config = dict(
    num_attention_heads=2,
    head_dim=64,
    vocab_size=19644,
    hidden_act='swiglu',
    attn_scale=0.125,
    tie_word_embeddings=False,
    init_std_up=0.047,
    beta2=0.95,
    warmup_steps=374,
    train_tokens=252800000,
)
Each number is 128 + 32 x the weight over its row's rms, rounded and kept within 0 to 255. Layers, rows and columns count from 0. Numbers have three digits each. The size before them is the row's rms in percent of the matrix's.

# layer 7 attention value, 64x128, rms 0.0815, rows 56-63, columns 0-31
107:147151144185165132175126129180160140122143114142127043155172140133112113187133135132193140129163
103:131167097164092154144154118151150162115080220121126063116083049123141136124134113143164106121143
103:057109108131150078090122061091128121096103074086139109086117126176150083143104087163205084137108
088:110165088139098136089089100066116158093147101171125114118116123137092113111176088100084090168121
096:154162128118103211148102124084181121153117129171142136125123117098063095107136127121098117083066
095:098090105143142120191216168173162137116096089121095161145094157140153142155127137127172115105132
099:155099163172107145120174150180140093152150085123114137122109133090081180137204123114085159137147
092:147094152132103089131097133109142195185167057063072079174078130099134183087141096096122097159088
# layer 7 attention output (transposed), 128x128, rms 0.199, rows 56-63,120-127, columns 0-31
106:131120147104044133068151150191153144125113044113085178130137109126085164075124140144117099130150
123:119133130157080147149064157069105133131175054176093179085107131121120156110100125079165096147127
125:171156112176053156158080125096149116153112080134100090075098139142174156074120188135153141188154
109:085165124200168115190162103124108097119129240087161106088108144170162151127115121071120149113110
118:206175120131103112142156147129118168127120115096119125169145141186149105128111082141095157155085
112:091058168087087159038085104077131109143105124094133165119135097128098147128139187135094123165122
110:101106168132105075102127124141155165115099135146110151088108151161125074142092102147117127103144
102:126134109081166108105150092078086129120139162176153081134102158139121084105091134087138095111179
089:143121145086063146064157160161149137109133069140080153148143098132062168072152136124113071151143
096:118114138143085150188075199061084134123171095176098156077102128112111184107122104060160135133177
086:171158070192076160131105105100150112119117096111090106080084135136189143103115168108149137195150
072:053174124202137083203142147101134110087139195115184120070117112181173159143119115078137118112095
080:199159120128110116146154132133104175114116111098146135176180134173116103103114090173103119174075
079:092042169077111121063096087095149112127111138081124152159132117133047153103156204114091110168114
090:105107145130090115108114107143140173129105134170089137102102141182108085133101103190113116079150
070:085143076073176126150148079059080147114117119162142080152112155151124100100096127080121105138189
# layer 7 MLP gate, 320x128, rms 0.142, rows 0-19, columns 0-31
098:134073134094168157196098066086117091144146136123098154098158051143154104159168069091123115108159
095:102095132153086127160079114196146091098156195132091019120161117152161113079112122134183135134136
094:139128211166116176109121133136167089115169095106098145126087101162129180095173129141136120172103
106:166117134131141153133086133152131093112078147132150145177125106117095047102150157128132163165153
097:123140136152069164206087127146105095197078120122087152135125179123122147153092164106191153191097
093:106143172179133140046163114173123135137148114147124147112204113153153106179122143091134101087111
115:098132151160103142128061188159117145096176157099141148181084136125174132099134130110129118154114
110:087136139073084176141158110141118168164133120082131126189154120142125088176139171156128136119120
107:084088120125140148053119085116104069150127128166105143189061090131148089155111075120144118174129
101:136142146129128223179129149060136113118098137149147076162101161141064085156148149169129105156148
095:144139131146129208150148140121039153119162146120143135127160122110109145163104131153159108137116
094:147108134120156170124120137150136115085128182078088116084094119114109109131158108146093134133149
101:161109207135119133159133135103102139096123150090163100126114095142110088130131109186179129080128
105:187127130134108104153121151060189110114137163157144104151133053216116148123083159188172130133078
087:162169141179176149119109130215180117097096118131106173141172134084112185168163110133064182172118
104:081171185109075146145180126108162110156108186158124101098091114140109142052112173115121106147109
090:095090179089150145131172141188137143144150134139129125154099141072109173192121188163148121126130
103:085123104134143094151135084116132096199099142112143158143136152125096133121093182155139133131107
098:108175184082122147138072198144132119124116152137153121154159125165155129119149091146187092130128
095:166145119157090147093138150122128151121137143137163084131144111169062068093156166131112093170153
# layer 7 MLP up, 320x128, rms 0.141, rows 0-19, columns 0-31
106:126090046144114107106161065113133131104112133157185080118117154145092159092076159158146092119127
105:110213173205114147135144177117132111116138072144165114114161150175112161082119101071112129119156
086:156091145151128140156148126199128067109119127198161148108071102077158102120090126155151096105074
103:102117175108185066122131109123144179126158106124151159140080129193096060078135133116176135139144
095:132181118139116161198171127144072096232099178140092167119121197106145175168134114099102159120135
099:120159127109146140110121101171114125051143149128107053187083121141092160154095060113099109126178
101:186174125136157152095117154111161107116090098153077121113129140109087108183153111120111159163193
111:163111129148132136073071182112131122123157108205059033100077146116121141135160108122171131150179
102:140113097107164125120110167117134159077104185120090122156102064108107143104131160185144202089132
119:117214073139100116146130079109081142082181141140071133014121132172166152092105115101117137070137
095:106094096134164156144130084110099122121143105146128126120172102124142182140189105035129163128111
096:134088178108106174190168121110114173144127103183181123170106045170058101148134096155121094194195
100:147131130087070117145148124173102164173128129128089188142131074110116153162206124106090152089117
107:066135171129052106133128137119100112185134185094114171150135174134129106121172141157156100059157
084:141100087144075095183138107103165168125112102116046154175094103116131159162147119112125049186099
104:182154121122186146056140153167157154062101139156136129174112132213086154091107146089118061083118
105:115141200165055158196128164140142108121142164087137156152126127085141094138135077136114106098114
095:075127137183095176123165106097116212126147119042131098193163133079082087158175148108133128112109
096:103114141153076145091143134073149115129099073073135114195101162194141108120145219150158143117165
095:158158142117179119111091159125189123084100144133129099181173108083104082129140129092134140070184
# layer 7 MLP down (transposed), 320x128, rms 0.138, rows 0-18, columns 0-31
091:118147111153156115119144100065137100115124080098153170070120171139132091076100138129128170108140
104:113158114130083111135134132201093133150124168118122032122117146161132150101143099113074073107104
091:202180137189169126153106117138156119130119113172144129071102155158133137146132137133135151102169
096:099151180093161139199107092115159098170072089147130124151185089084192128114105121113122138103134
092:152121128079114099099170120125186165060103133149147042171113085178188120097078146212149065092103
100:082125085124144150112158113157125203204050109146134173131161135188123094102160109114119083128154
101:145150115146138094180163144094153081155098121116153087177124153181104184132138118135150129128119
098:156168105081127121115125133171137164125160124174116163091174103112059180106172096070107177131120
106:108140199124147086099138135085127141122097119154119089100119152121107047113077141041125046084104
095:132122091154129194148120121116161114126061157143106124089152142123107114104087117170177108090171
098:138198207180118138179129111100218105096136131153141100103146072102117159126113109126124106122152
099:091097049130163156127135108117176143145106110105085144106158136143138154152127087144113086175140
102:114084097096116145086120145159172171049120127072101075110121139083150156172105102103139109128161
096:211198133112115118109166111119151076176128091120117111111148098177144131147122116103125250169141
089:075101121140143145208172115134116150088139090152149087127098124202093115142120075091136159105129
105:113099184185117138141143019125096160103183141160172089144136163147158131166092166141092087173130
107:067136100124116104066094130193135118114134127088165110152106106115092114117195157128110155083146
098:113152144106161118157122127112216079125101117216132161163111118151081055174160136087141127146142
092:132155101097152100147106159207071122146139192159111173128137066082100169122107123139116145195081